Weights of a small transformer language model: short convolutions, a variant of Muon for these matrices.
Each number is 50 + 12 x the weight over its row's rms, rounded and kept within 0 to 99. Layers, rows and columns count from 0. The size before them is the row's rms in percent of the matrix's.

# up: layer 4 MLP up, 1024x256, rms 0.136, rows 497-549, columns 192-255
# down: layer 4 MLP down (transposed), 1024x256, rms 0.0371, rows 497-548, columns 192-255
up497 094:50 42 62 51 33 54 68 60 59 40 54 50 54 44 36 50 70 34 62 50 34 47 45 54 40 27 46 54 40 53 66 45 59 70 48 52 46 60 58 56 57 39 35 64 47 44 30 51 26 53 32 45 81 41 49 49 59 31 40 69 53 59 67 61
down497 094:34 46 56 49 71 54 52 37 52 66 59 63 43 46 49 31 63 51 41 29 27 43 35 52 45 44 42 58 72 61 56 73 52 47 55 45 55 37 53 66 64 40 60 62 42 46 70 54 39 30 41 38 55 43 58 57 62 53 44 75 32 56 58 46
up498 094:34 88 58 38 52 54 43 44 40 53 66 56 58 52 47 62 63 52 52 39 44 29 63 36 28 71 58 52 43 72 41 52 52 65 68 70 63 70 51 54 54 61 37 44 34 50 44 41 62 60 63 58 48 61 49 45 50 68 35 42 51 46 61 50
down498 099:56 50 50 56 72 41 61 41 45 43 84 57 50 54 53 63 61 53 53 77 38 55 46 45 47 58 59 59 75 33 55 56 35 40 63 51 42 46 50 51 53 53 63 48 55 66 51 33 49 68 27 57 56 71 44 36 50 66 41 46 49 58 54 63
up499 094:34 66 61 67 41 61 44 47 66 44 42 42 44 55 63 69 46 60 30 34 42 44 20 50 56 47 43 62 43 57 59 40 21 55 68 62 48 44 49 71 40 35 60 42 55 56 47 46 45 58 60 54 40 45 35 42 61 43 46 31 42 29 51 60
down499 096:60 47 36 39 50 38 37 54 65 42 36 54 48 61 66 60 70 58 43 55 35 48 22 48 65 34 52 43 39 44 75 33 50 43 32 49 40 54 58 36 55 38 59 71 54 49 47 43 62 56 49 39 46 40 44 39 46 50 44 69 33 72 49 49
up500 104:46 61 34 39 58 43 42 40 57 36 38 65 36 37 69 43 35 54 37 58 33 37 57 41 61 72 69 63 53 59 63 59 54 56 72 34 44 45 54 25 69 42 41 65 46 59 38 65 40 50 66 53 35 45 40 55 45 35 54 33 29 36 47 63
down500 101:61 50 53 48 27 56 51 56 53 64 53 39 68 37 56 61 45 48 30 43 49 38 42 41 57 49 32 41 63 72 43 27 76 50 45 40 53 45 47 51 70 37 36 46 42 42 45 67 35 51 65 65 48 29 41 44 82 41 44 41 46 55 30 53
up501 097:47 59 77 50 59 51 58 38 45 72 59 65 61 54 47 41 51 40 55 63 37 28 59 35 62 74 39 46 59 64 33 65 92 46 59 42 47 45 59 30 31 56 49 63 46 42 49 74 48 44 46 42 63 40 27 66 67 65 53 39 43 54 44 54
down501 095:23 59 55 75 65 37 55 43 38 59 35 82 78 53 59 42 47 57 78 49 47 58 65 43 48 61 54 53 45 69 28 62 41 45 64 47 53 52 41 56 73 64 67 67 49 40 70 49 53 65 35 34 40 48 32 42 42 63 51 28 49 77 57 60
up502 118:28 64 46 58 48 47 40 63 25 67 51 39 52 60 42 65 59 32 66 39 65 46 40 60 49 69 50 41 62 32 40 02 64 52 55 40 47 40 57 38 55 48 42 37 44 50 39 51 36 46 53 46 44 63 41 43 44 50 31 38 55 44 50 30
down502 117:42 26 65 52 46 76 50 61 44 54 65 55 54 42 43 54 73 62 59 66 38 62 46 24 52 43 56 71 58 50 57 53 43 52 57 63 55 68 65 50 59 42 58 72 40 52 31 45 66 61 34 53 55 47 72 44 68 56 38 35 64 63 40 30
up503 098:28 50 36 44 60 65 74 45 42 34 79 31 67 46 64 66 50 44 57 51 57 56 63 56 58 53 49 54 54 55 69 66 50 50 63 31 48 40 57 49 56 39 53 58 26 37 60 60 33 57 43 69 62 60 61 64 44 55 61 55 59 61 55 58
down503 094:54 51 44 49 39 53 51 57 53 35 42 55 34 53 43 49 49 30 46 80 57 56 43 51 36 24 48 43 62 52 45 86 31 43 44 62 59 51 39 67 28 68 38 58 43 71 51 47 51 73 38 47 62 65 45 40 55 50 81 47 78 45 44 61
up504 110:43 63 64 79 40 58 30 53 50 43 37 50 41 35 49 51 53 57 47 40 45 52 35 58 47 62 50 50 56 59 67 61 33 43 46 42 47 58 29 41 55 47 38 47 49 73 52 43 68 53 34 55 67 44 36 59 42 42 44 51 30 59 55 48
down504 101:21 48 45 45 41 58 36 34 28 25 47 50 67 83 56 46 46 42 52 59 64 61 48 49 51 48 51 51 57 66 33 65 52 60 53 47 46 42 38 68 50 29 59 39 39 48 36 36 64 49 45 44 42 56 41 30 24 54 48 58 57 48 29 32
up505 098:40 38 30 51 41 52 43 37 24 42 51 35 55 47 56 58 80 41 52 48 65 60 71 49 32 54 27 48 53 39 35 39 48 50 57 62 37 48 61 50 59 29 32 66 67 62 33 56 43 75 64 51 38 57 41 52 68 52 56 47 57 36 62 49
down505 095:55 48 55 72 44 56 56 53 53 52 62 59 44 47 55 41 71 59 52 58 40 49 52 28 50 41 71 47 57 43 46 37 53 75 93 46 55 44 47 60 34 56 51 59 60 67 51 54 47 65 35 54 75 59 56 54 54 35 50 33 66 69 50 59
up506 101:48 63 47 67 44 57 72 33 48 50 42 40 53 52 54 50 59 46 44 59 22 50 38 40 70 53 53 31 46 48 60 34 52 49 48 60 45 39 17 55 55 34 44 46 62 43 57 68 51 32 68 53 38 44 48 24 65 64 46 46 22 53 39 66
down506 104:73 50 49 45 39 51 51 64 41 46 66 52 41 36 52 60 71 32 40 43 46 67 39 60 30 39 43 52 50 49 51 33 65 53 52 45 85 36 63 59 39 49 53 63 63 64 49 34 52 41 42 62 39 50 49 34 62 19 31 57 58 52 50 72
up507 106:37 66 40 69 58 63 46 59 40 49 49 75 69 52 52 53 54 48 52 68 55 37 54 56 50 36 59 44 59 69 51 52 48 54 43 56 62 44 47 38 46 41 37 57 44 57 51 80 43 51 46 54 43 29 46 45 34 62 56 42 48 56 44 81
down507 101:51 55 32 47 49 55 56 53 62 57 70 40 35 73 47 57 59 58 55 63 65 72 61 59 45 51 54 58 67 62 56 72 68 43 59 57 53 18 46 19 59 70 52 55 42 39 80 45 50 39 52 60 68 50 52 37 40 48 60 37 49 56 34 57
up508 108:61 33 59 50 69 61 52 42 50 59 55 65 50 39 77 33 58 44 45 42 60 49 58 30 42 69 56 33 63 47 54 49 46 41 60 42 47 36 54 43 67 69 68 63 42 39 56 57 61 31 49 45 46 67 78 64 46 54 50 52 48 29 71 44
down508 104:61 58 49 45 49 46 55 42 58 50 37 46 60 54 58 50 56 29 33 64 41 50 65 56 47 45 36 50 75 73 53 53 38 37 59 48 34 43 31 62 50 43 47 55 48 46 53 51 32 27 55 57 62 38 45 58 18 61 49 57 67 43 52 44
up509 102:34 71 57 29 24 45 60 66 59 42 53 50 45 66 56 52 42 49 50 63 55 51 71 62 56 33 52 35 56 56 47 60 48 47 40 48 54 43 57 43 54 67 44 55 56 48 42 40 41 51 51 68 34 31 42 44 50 56 24 78 61 30 34 53
down509 098:56 56 41 60 36 27 50 51 36 60 63 68 44 54 48 39 46 51 43 50 41 28 67 48 47 37 47 43 43 65 66 43 28 62 64 56 42 48 56 39 69 50 52 76 91 30 51 36 63 44 39 69 56 32 64 47 35 37 48 39 51 60 51 67
up510 099:38 49 38 64 61 53 27 49 36 40 48 52 50 41 47 41 34 47 41 68 51 38 72 62 52 57 53 43 60 63 45 17 32 54 68 42 40 45 49 50 52 38 68 44 36 60 52 33 58 54 54 32 53 58 23 39 52 51 47 50 31 59 28 63
down510 092:48 48 44 60 32 41 47 70 46 47 36 30 60 43 54 51 52 46 51 47 56 46 57 65 52 58 42 30 53 48 39 59 46 60 69 57 63 44 51 42 53 36 51 54 65 46 66 74 50 52 40 67 65 41 64 51 47 55 79 35 65 46 21 33
up511 109:50 49 37 35 60 43 47 62 40 27 25 65 49 46 31 44 54 44 44 69 57 53 66 22 26 45 57 35 29 51 41 34 46 52 46 49 58 55 43 33 51 40 48 23 58 57 52 43 58 53 48 42 58 27 50 41 35 56 43 53 52 40 56 67
down511 104:41 82 72 41 53 69 51 51 60 14 34 40 54 48 30 48 58 46 32 44 68 55 52 61 29 56 50 50 43 40 52 53 36 70 40 70 63 49 65 48 34 34 46 46 52 55 58 62 49 37 57 35 57 72 93 31 63 63 47 59 44 61 61 67
up512 104:52 52 58 44 32 57 79 55 51 60 34 69 53 66 69 58 45 68 53 44 36 49 58 41 21 42 46 53 56 68 42 32 45 57 44 53 54 50 53 46 47 44 40 55 56 48 44 56 46 53 55 60 49 25 85 50 57 34 40 71 68 64 57 51
down512 106:54 46 34 44 38 57 72 34 41 62 53 64 40 62 73 61 78 72 39 41 25 49 54 42 49 41 53 32 53 48 33 69 44 38 39 42 41 57 56 43 55 69 45 72 49 48 48 36 44 47 82 43 37 48 39 51 70 57 67 55 63 52 54 49
up513 102:53 35 58 67 37 39 35 59 50 50 49 49 39 56 69 55 35 44 61 43 47 50 31 57 27 64 55 55 57 40 71 47 41 52 69 52 51 52 42 45 46 60 45 54 47 59 48 57 42 50 60 74 52 35 87 52 62 43 52 37 44 63 43 24
down513 101:44 48 50 40 50 47 46 53 43 54 33 48 34 50 15 60 59 52 37 53 38 42 59 39 47 34 48 56 38 50 57 57 63 50 47 75 67 47 45 38 51 60 37 74 78 37 41 47 32 58 66 35 63 55 58 62 42 33 48 43 60 66 31 60
up514 106:51 43 59 46 26 52 50 45 39 57 48 38 52 49 34 40 54 56 73 47 60 65 44 63 57 54 43 49 55 66 43 42 66 58 79 57 51 71 41 57 33 40 40 62 63 44 54 56 44 53 67 66 34 39 54 43 44 38 49 55 75 65 51 37
down514 110:29 33 54 47 73 57 41 63 64 67 51 42 51 40 30 53 45 26 51 53 54 46 62 44 42 60 39 52 65 29 48 44 36 76 73 69 60 52 39 52 42 52 47 63 37 56 34 54 65 59 56 72 34 33 54 46 56 64 71 52 43 46 39 51
up515 108:54 77 40 62 51 51 47 59 58 67 52 48 43 65 53 49 52 60 59 36 54 41 68 53 51 25 38 57 53 57 38 46 42 47 41 55 56 57 63 47 57 53 64 69 45 54 40 32 21 47 48 40 52 43 40 66 55 39 57 70 36 58 50 33
down515 107:55 55 66 57 62 30 45 60 62 55 48 62 46 48 35 46 71 52 52 53 58 52 63 51 44 37 63 52 76 41 45 47 33 59 57 60 49 57 70 49 58 55 64 44 42 31 63 36 33 41 44 61 69 39 46 42 62 58 53 46 75 48 70 62
up516 100:57 54 48 57 38 59 65 51 53 53 36 49 64 28 24 69 31 53 53 40 67 41 50 61 73 35 34 72 50 53 61 56 55 34 61 49 58 60 59 45 60 49 58 57 35 69 54 59 69 35 50 53 48 43 48 61 43 26 49 50 50 36 47 46
down516 099:38 65 61 54 48 54 57 34 68 46 43 35 63 40 52 35 30 22 48 65 39 40 48 64 58 52 27 58 40 56 49 61 17 29 49 59 50 38 58 36 37 38 67 51 55 40 49 75 46 44 54 44 79 46 52 69 57 59 73 40 32 42 76 48
up517 118:57 42 47 31 50 43 52 47 55 67 59 37 75 43 64 54 48 59 45 18 63 38 45 43 60 53 58 56 47 58 32 56 54 62 38 53 49 47 50 58 67 60 41 53 21 64 48 75 59 49 46 51 48 53 58 45 42 58 59 69 38 51 59 68
down517 106:60 61 40 68 75 53 85 45 49 64 55 60 45 58 47 40 23 44 23 50 59 44 53 50 63 57 64 52 38 57 44 44 46 57 67 51 52 62 65 61 43 48 54 30 20 54 54 60 59 48 64 53 58 50 77 30 65 50 75 54 71 44 56 46
up518 089:36 48 50 53 62 62 30 71 54 41 52 37 40 56 54 71 46 50 49 61 58 44 63 60 49 40 53 39 35 34 50 58 35 61 77 37 33 43 47 47 50 44 49 77 51 60 66 73 38 55 48 45 46 31 60 54 50 55 45 53 23 30 26 48
down518 094:46 29 65 50 67 47 65 45 43 41 57 35 46 81 13 44 60 68 63 28 66 46 30 68 47 38 51 66 55 53 52 53 50 62 56 52 41 43 70 47 50 41 54 55 44 65 53 35 51 37 62 46 49 53 68 55 39 75 53 70 29 34 45 42
up519 109:60 67 65 69 54 74 54 50 53 42 45 75 71 55 58 44 50 46 41 57 43 40 55 67 56 56 33 38 49 49 45 56 60 45 48 47 52 50 53 58 51 26 58 55 65 38 54 55 48 57 56 12 52 47 30 43 37 58 63 42 33 48 51 55
down519 100:64 64 59 52 61 28 42 53 50 39 54 52 72 65 58 59 55 51 29 52 75 46 51 73 67 30 34 30 40 63 57 37 59 50 63 41 37 66 49 30 66 40 39 57 54 25 52 67 46 43 72 55 46 70 47 27 43 51 52 52 53 52 55 58
up520 098:57 53 55 78 69 54 46 50 54 56 42 61 50 41 35 45 70 64 48 24 55 63 54 35 56 56 41 65 36 42 46 38 65 45 62 59 57 29 54 39 52 53 72 59 75 59 37 38 43 29 69 46 48 57 68 48 52 40 49 31 27 51 48 50
down520 103:52 24 59 53 33 49 54 41 62 60 55 50 59 40 62 48 58 54 40 52 35 54 38 56 62 30 77 62 30 48 19 49 51 47 60 53 51 45 44 51 51 64 37 47 59 48 53 37 69 55 53 58 50 79 60 52 78 68 75 55 45 23 40 54
up521 092:39 59 58 47 31 36 31 52 37 65 70 54 36 46 57 62 51 55 49 65 45 49 60 71 43 50 51 48 52 46 33 53 43 28 60 47 65 49 31 33 51 70 30 46 32 64 58 61 57 44 33 78 46 36 54 44 48 51 46 58 42 39 43 56
down521 102:37 35 57 48 37 37 36 29 07 64 79 46 47 41 49 50 51 66 61 43 22 38 48 53 34 52 55 28 38 43 51 60 36 50 48 57 56 57 63 63 35 67 44 68 64 50 44 38 65 53 59 39 39 57 28 54 51 66 50 60 51 49 39 50
up522 102:50 45 44 39 48 78 61 67 47 41 74 47 44 55 72 69 57 35 65 54 61 33 56 32 61 40 41 38 48 33 68 39 63 53 63 68 63 55 85 58 42 57 73 48 71 60 52 31 46 38 39 66 29 50 47 35 73 53 36 54 43 66 72 50
down522 106:33 38 50 43 49 50 64 38 55 19 61 57 28 55 41 71 61 39 34 81 25 49 70 49 57 51 58 37 78 35 72 52 42 70 50 61 59 71 58 48 29 32 43 48 51 37 71 63 65 46 68 60 55 56 39 48 57 51 64 25 44 57 45 43
up523 110:44 49 53 59 50 58 50 42 53 51 40 49 31 62 62 40 61 42 71 66 20 32 37 56 60 41 54 46 64 44 58 54 60 55 51 34 64 30 52 35 59 37 34 48 43 28 36 71 50 43 68 81 49 57 65 57 50 28 55 59 54 44 25 48
down523 101:21 61 51 41 62 29 45 53 37 44 41 33 39 57 32 49 58 47 57 50 49 52 55 54 53 60 26 56 46 50 49 49 67 64 53 48 45 46 48 74 67 53 52 44 47 66 45 60 48 35 60 54 59 29 44 42 29 48 53 74 55 43 80 47
up524 098:65 41 21 37 58 38 43 54 30 56 53 64 62 72 32 56 51 61 44 83 43 40 37 60 44 65 51 53 59 46 40 45 34 43 49 49 52 63 61 47 59 30 43 63 51 71 49 53 33 51 65 81 36 60 65 53 51 59 40 40 50 50 52 43
down524 092:62 51 24 40 56 31 49 60 56 32 70 31 59 83 15 21 35 51 60 49 47 46 79 54 46 47 55 52 56 54 58 69 30 49 20 72 34 58 38 62 47 63 49 44 45 40 47 65 34 49 46 46 55 65 45 41 37 75 30 34 64 62 49 81
up525 097:61 44 49 71 63 54 44 46 46 55 34 29 55 56 48 47 44 57 55 46 66 69 73 65 46 50 60 61 56 58 50 51 37 61 38 69 58 44 56 41 44 49 44 70 52 30 49 39 43 48 55 41 42 57 71 70 41 39 68 47 69 52 60 61
down525 100:36 42 49 65 60 43 39 48 33 43 49 56 29 31 31 48 58 44 52 42 41 60 51 68 43 42 56 45 58 53 40 63 32 27 51 50 69 40 41 44 55 59 62 54 53 53 54 64 64 45 48 54 74 31 44 56 61 53 71 67 56 35 59 51
up526 101:53 51 51 49 41 47 44 57 46 64 62 26 55 55 54 49 73 69 45 49 72 53 66 64 51 65 50 61 47 47 55 30 64 52 60 49 68 26 52 65 51 39 73 72 30 49 59 37 50 25 52 37 47 45 63 34 52 55 34 68 51 51 58 40
down526 112:45 49 45 25 69 43 40 48 37 55 43 56 52 36 41 52 63 61 54 51 51 59 57 52 66 38 44 56 22 54 14 59 37 35 51 53 38 43 51 63 47 56 49 48 36 78 38 72 65 36 74 46 60 40 51 49 53 65 50 60 50 65 39 48
up527 096:41 50 38 39 52 46 66 44 50 70 58 44 38 51 53 33 48 42 63 41 60 41 55 38 43 55 44 54 53 53 46 16 70 54 14 39 39 55 54 52 72 64 56 49 44 44 45 57 52 40 35 34 45 33 32 50 49 23 39 77 51 51 63 47
down527 111:64 65 54 59 56 49 55 43 32 55 42 59 52 44 37 67 54 39 71 60 64 34 54 54 63 52 65 59 46 61 77 29 36 51 28 54 43 68 54 59 72 52 53 30 54 44 41 31 49 72 25 37 52 42 32 40 68 58 49 44 46 66 48 55
up528 091:45 43 47 42 35 61 71 65 38 54 26 34 39 56 65 37 75 74 52 36 48 50 40 71 41 76 55 31 53 59 51 55 71 32 61 65 50 45 32 45 45 59 62 50 44 48 45 63 60 56 75 67 51 39 32 46 53 57 56 50 38 52 53 41
down528 097:29 43 67 27 26 55 63 49 63 56 39 80 35 47 78 50 57 62 26 58 56 51 48 29 48 58 33 50 54 33 49 50 55 40 38 56 40 48 51 72 48 60 59 67 51 54 46 61 61 38 42 59 30 26 47 49 57 57 50 57 38 58 51 55
up529 098:30 76 47 50 44 60 52 67 56 48 41 44 62 53 44 52 68 41 41 20 46 50 63 34 43 36 50 44 27 59 63 30 74 52 42 46 64 61 59 41 45 71 66 49 41 79 59 42 50 54 59 71 47 52 57 27 42 60 38 49 56 50 57 48
down529 105:60 52 50 43 47 51 59 48 38 59 31 58 57 61 51 50 49 51 64 27 51 66 67 51 37 55 68 53 33 46 54 24 63 45 63 47 59 42 50 47 52 51 49 42 64 52 58 32 58 30 59 60 37 61 67 41 59 46 29 40 72 60 43 69
up530 100:61 55 50 65 65 78 44 37 71 60 44 53 51 66 58 38 40 40 51 43 51 30 56 54 59 63 21 66 47 42 59 50 39 55 54 60 52 64 55 62 35 57 53 54 42 51 46 40 53 60 45 36 64 46 41 42 69 38 43 39 86 46 68 47
down530 099:56 44 69 52 57 62 50 39 51 47 39 44 55 50 39 27 70 53 55 47 32 26 41 62 75 62 46 57 55 48 57 55 51 70 51 49 46 56 42 53 36 60 67 47 45 40 44 42 55 73 29 54 51 49 68 57 51 34 67 55 32 42 50 22
up531 106:45 34 55 48 65 69 65 38 35 76 29 46 49 39 47 68 47 49 35 36 56 49 51 45 57 43 33 49 64 74 60 28 59 64 50 38 51 53 49 57 26 53 53 61 48 65 60 50 64 69 62 52 33 47 63 53 63 46 53 56 37 65 47 56
down531 103:59 56 34 33 44 45 45 40 06 76 40 57 52 66 54 58 50 54 58 27 56 63 68 50 42 53 57 50 46 75 67 45 52 67 46 43 59 45 58 58 51 34 41 58 46 48 34 45 72 59 63 45 46 25 51 52 31 52 67 50 52 57 68 38
up532 103:31 55 68 40 57 57 46 31 38 65 43 45 51 33 38 50 49 55 54 57 37 11 43 48 37 31 48 52 55 50 47 43 63 69 62 48 48 71 33 78 30 81 66 61 46 53 63 65 70 56 37 60 30 60 52 53 58 72 38 67 40 34 64 40
down532 100:69 51 45 46 66 48 30 53 51 62 49 60 51 58 59 33 25 67 49 39 82 47 57 52 70 56 61 50 41 56 72 45 36 68 51 51 49 24 49 38 31 70 57 64 56 41 63 45 64 69 56 47 46 36 36 43 58 61 52 38 49 61 43 45
up533 092:38 59 49 54 40 70 52 22 50 65 30 58 44 27 59 45 65 42 35 68 49 49 42 68 48 57 69 63 46 56 52 45 40 46 50 51 41 53 52 74 71 64 66 51 61 54 38 43 46 49 58 65 44 53 54 59 32 49 42 28 11 59 48 32
down533 092:36 39 27 44 52 60 37 65 65 54 54 47 49 38 41 40 40 70 36 87 48 65 49 56 48 65 42 34 48 49 51 52 54 41 53 37 37 55 44 49 73 54 46 60 79 55 38 40 36 47 37 47 47 63 39 47 56 45 57 45 38 46 37 76
up534 097:45 53 35 47 75 79 53 65 57 53 25 38 58 50 62 80 49 58 51 60 51 42 49 43 48 59 44 51 47 35 35 39 57 49 31 47 47 64 54 48 43 54 42 44 51 41 36 57 58 60 63 40 53 56 61 40 43 37 65 42 47 53 36 58
down534 097:28 40 50 36 61 61 49 62 50 57 46 61 52 55 60 51 43 61 67 70 49 66 36 39 57 33 40 35 52 59 63 49 31 68 52 59 33 85 46 35 47 53 40 39 34 19 43 63 60 44 73 26 50 44 44 58 38 29 46 54 57 27 61 39
up535 094:56 54 28 37 60 47 54 47 44 36 65 71 31 31 51 40 47 50 47 51 62 41 40 59 45 63 48 42 75 33 62 42 57 68 46 34 76 52 48 53 56 44 44 70 47 54 20 54 49 35 49 61 32 78 67 55 76 48 59 32 42 48 55 58
down535 093:51 55 22 41 63 54 76 58 60 25 60 50 50 42 47 59 51 53 25 54 51 51 55 48 53 54 53 64 65 39 62 70 38 39 27 35 30 38 31 42 27 72 51 27 53 50 43 46 53 55 36 70 65 53 73 49 65 42 38 29 50 41 42 55
up536 095:62 71 60 64 46 47 55 59 48 39 31 44 36 44 58 37 52 55 68 49 46 40 35 52 48 56 55 49 59 40 17 29 62 56 53 69 50 48 31 59 50 33 39 59 41 36 35 33 33 52 46 54 64 58 42 53 67 69 52 41 52 42 63 54
down536 094:32 34 59 53 52 70 25 60 55 53 48 48 73 34 70 58 48 68 53 33 37 39 45 37 41 50 45 52 51 52 37 38 58 69 51 34 49 51 51 27 60 64 60 53 44 43 38 24 41 31 61 60 49 44 56 58 50 46 29 37 55 54 46 44
up537 091:49 48 40 53 35 52 44 36 52 36 41 60 53 50 46 38 58 60 45 59 56 55 73 67 55 43 77 17 25 45 48 52 50 51 41 46 41 33 39 55 49 35 33 39 55 69 45 57 63 70 56 58 63 29 40 47 36 58 53 62 47 29 56 44
down537 102:44 35 37 44 61 39 50 35 62 48 72 55 65 55 38 35 73 66 62 31 44 52 64 62 61 63 82 46 65 41 46 54 39 32 38 36 59 45 70 54 50 62 56 27 58 45 71 41 49 37 33 71 34 48 40 47 44 56 75 55 46 35 40 54
up538 088:50 74 61 55 37 32 40 56 37 30 47 70 37 35 43 57 48 65 47 45 56 53 47 50 60 40 32 41 39 67 31 52 44 82 61 67 29 49 43 42 54 79 57 57 28 41 54 53 44 58 46 34 46 47 46 80 46 42 61 52 64 42 46 49
down538 104:50 34 67 52 44 45 43 68 43 40 59 60 51 44 44 40 67 52 42 47 39 65 59 55 33 48 72 55 60 37 39 47 32 48 41 81 45 58 34 53 41 52 42 54 30 79 45 44 36 47 58 57 39 30 45 50 42 61 84 34 61 56 40 58
up539 107:38 58 56 35 52 64 43 55 35 62 28 54 58 55 49 62 59 45 41 40 66 55 48 42 54 42 78 36 55 58 42 59 42 52 64 50 41 70 61 57 56 48 70 55 59 52 34 25 41 54 36 55 31 35 40 52 61 69 46 61 47 36 40 55
down539 093:55 54 42 50 53 43 60 28 78 52 45 47 73 30 54 36 60 56 62 46 60 55 52 61 41 29 43 57 82 57 45 46 62 37 59 45 53 49 68 35 54 43 33 64 54 39 56 40 34 54 64 33 51 22 42 42 45 58 38 58 29 63 41 56
up540 098:47 66 46 47 66 68 83 60 72 43 70 47 61 52 69 66 41 52 56 59 66 64 71 65 47 62 64 45 43 36 52 22 29 50 72 40 33 63 57 46 68 21 62 63 42 40 47 58 45 67 52 51 39 39 48 59 54 41 46 40 39 67 56 44
down540 101:45 66 53 51 43 63 68 29 62 45 51 48 59 44 49 48 22 53 27 49 44 66 60 49 54 76 39 62 55 58 66 60 45 50 74 65 28 48 48 50 61 46 62 57 48 55 36 67 58 48 74 59 52 49 59 67 46 54 63 50 36 54 45 52
up541 089:49 41 64 42 47 53 56 50 54 51 55 42 51 47 49 67 46 44 59 70 33 38 76 40 51 49 53 64 61 50 38 37 56 43 67 44 54 34 44 39 57 25 59 29 58 50 24 55 59 52 68 35 47 39 43 40 31 38 61 26 56 36 63 59
down541 087:62 54 46 65 36 44 66 51 45 21 51 54 36 60 39 78 67 46 53 54 56 46 63 69 55 63 49 54 63 64 45 45 46 81 23 59 59 49 80 41 54 35 61 47 45 36 53 65 55 72 52 52 49 57 66 51 59 59 35 56 57 26 45 42
up542 100:54 42 58 60 39 47 52 59 40 43 48 54 52 47 45 56 53 44 48 53 48 14 62 65 46 46 44 20 60 62 64 37 23 47 39 74 52 51 61 61 42 60 49 46 73 53 50 67 49 72 54 46 48 43 44 63 59 44 44 50 53 48 65 52
down542 099:50 47 64 56 46 54 55 44 41 43 58 51 62 48 46 52 50 37 34 68 37 66 70 61 42 37 65 71 65 64 59 61 48 42 21 49 60 49 46 42 47 61 39 63 68 56 61 60 57 42 59 57 37 40 36 65 72 48 37 53 46 65 54 47
up543 100:64 47 55 73 40 47 45 48 64 47 59 46 44 50 43 72 52 58 48 52 41 49 55 69 31 34 34 54 46 39 42 79 31 38 32 49 60 50 46 54 39 44 43 54 42 63 57 42 46 36 71 44 36 66 25 54 34 37 58 53 37 52 52 36
down543 095:19 24 54 51 85 79 35 47 26 32 73 53 38 67 49 47 40 60 43 57 24 50 47 52 50 62 55 48 46 53 70 45 53 63 44 66 47 56 41 39 55 54 64 58 37 51 23 73 60 37 61 35 57 55 39 51 58 53 51 60 74 63 52 50
up544 098:49 39 59 55 53 44 44 51 51 59 50 37 64 37 61 59 31 49 65 66 60 63 38 53 61 26 53 83 43 73 60 44 60 52 58 24 47 52 38 62 43 62 29 40 50 56 46 56 59 40 52 54 48 53 23 50 66 58 58 55 57 28 35 27
down544 099:32 41 35 70 38 41 47 74 51 56 43 60 56 48 72 52 46 53 58 45 44 54 32 54 55 36 62 55 44 64 64 34 47 62 44 35 45 61 40 52 47 57 53 29 51 46 24 55 30 35 42 59 46 47 72 62 47 66 47 38 48 46 57 51
up545 095:47 60 53 42 40 61 57 23 48 45 68 65 47 50 60 42 48 50 50 71 65 49 49 49 56 48 43 55 60 50 56 51 40 38 47 90 34 37 63 49 46 55 47 46 41 42 49 56 49 14 25 65 35 36 55 51 50 37 45 49 36 36 57 65
down545 102:41 43 54 55 52 47 58 33 49 41 56 40 56 65 55 62 37 46 47 55 53 52 48 70 61 58 52 48 66 36 49 48 43 59 49 51 45 38 46 48 41 64 74 43 25 37 48 71 53 51 20 43 45 38 47 42 45 54 49 61 45 46 34 56
up546 097:48 46 32 49 43 30 28 62 52 66 49 46 55 47 30 59 49 64 46 43 45 48 59 56 28 57 62 50 44 48 31 30 50 64 70 43 63 62 53 50 63 48 70 48 31 53 50 65 37 30 56 47 44 57 63 44 54 19 46 53 39 39 22 55
down546 096:62 64 74 54 72 44 75 50 48 44 52 41 65 65 55 52 68 61 49 31 55 61 67 62 37 65 51 48 58 56 41 46 58 59 55 45 66 46 54 23 39 07 62 42 45 64 52 72 41 59 67 33 31 62 37 54 49 53 55 83 42 37 52 48
up547 096:46 67 71 68 64 68 49 43 49 44 64 40 71 53 52 37 42 69 63 51 41 50 60 40 65 56 53 63 25 44 33 55 41 57 65 54 42 50 48 46 48 57 57 48 79 57 42 48 49 74 46 76 55 50 63 48 51 67 73 40 60 65 50 55
down547 101:64 61 54 56 57 45 50 61 60 52 50 37 63 43 31 51 47 52 55 84 49 63 51 42 53 25 36 43 36 40 34 30 48 51 50 55 66 48 44 56 61 60 50 59 33 74 40 36 35 32 32 61 54 72 59 56 65 45 57 50 67 47 60 64
up548 099:61 38 53 55 42 69 21 43 39 71 68 53 56 73 54 55 48 62 64 57 70 41 33 60 49 45 51 48 51 46 70 47 67 39 52 24 44 52 59 47 72 65 59 59 53 56 42 43 60 67 41 50 28 61 49 73 51 59 62 69 62 49 50 44
down548 100:49 39 47 51 50 76 54 52 59 30 46 57 64 31 38 62 32 56 69 52 62 36 55 59 55 44 62 33 51 65 39 52 26 55 53 70 52 68 35 49 64 60 41 41 43 43 31 61 49 43 39 60 47 48 44 55 44 28 51 57 53 46 42 70
up549 104:44 37 58 65 48 58 62 43 53 50 56 49 41 50 35 44 25 40 46 54 44 45 36 45 53 65 46 48 28 64 49 38 52 52 81 60 31 62 60 53 35 50 49 32 47 50 40 42 49 54 35 66 65 46 52 58 16 41 64 68 51 44 35 46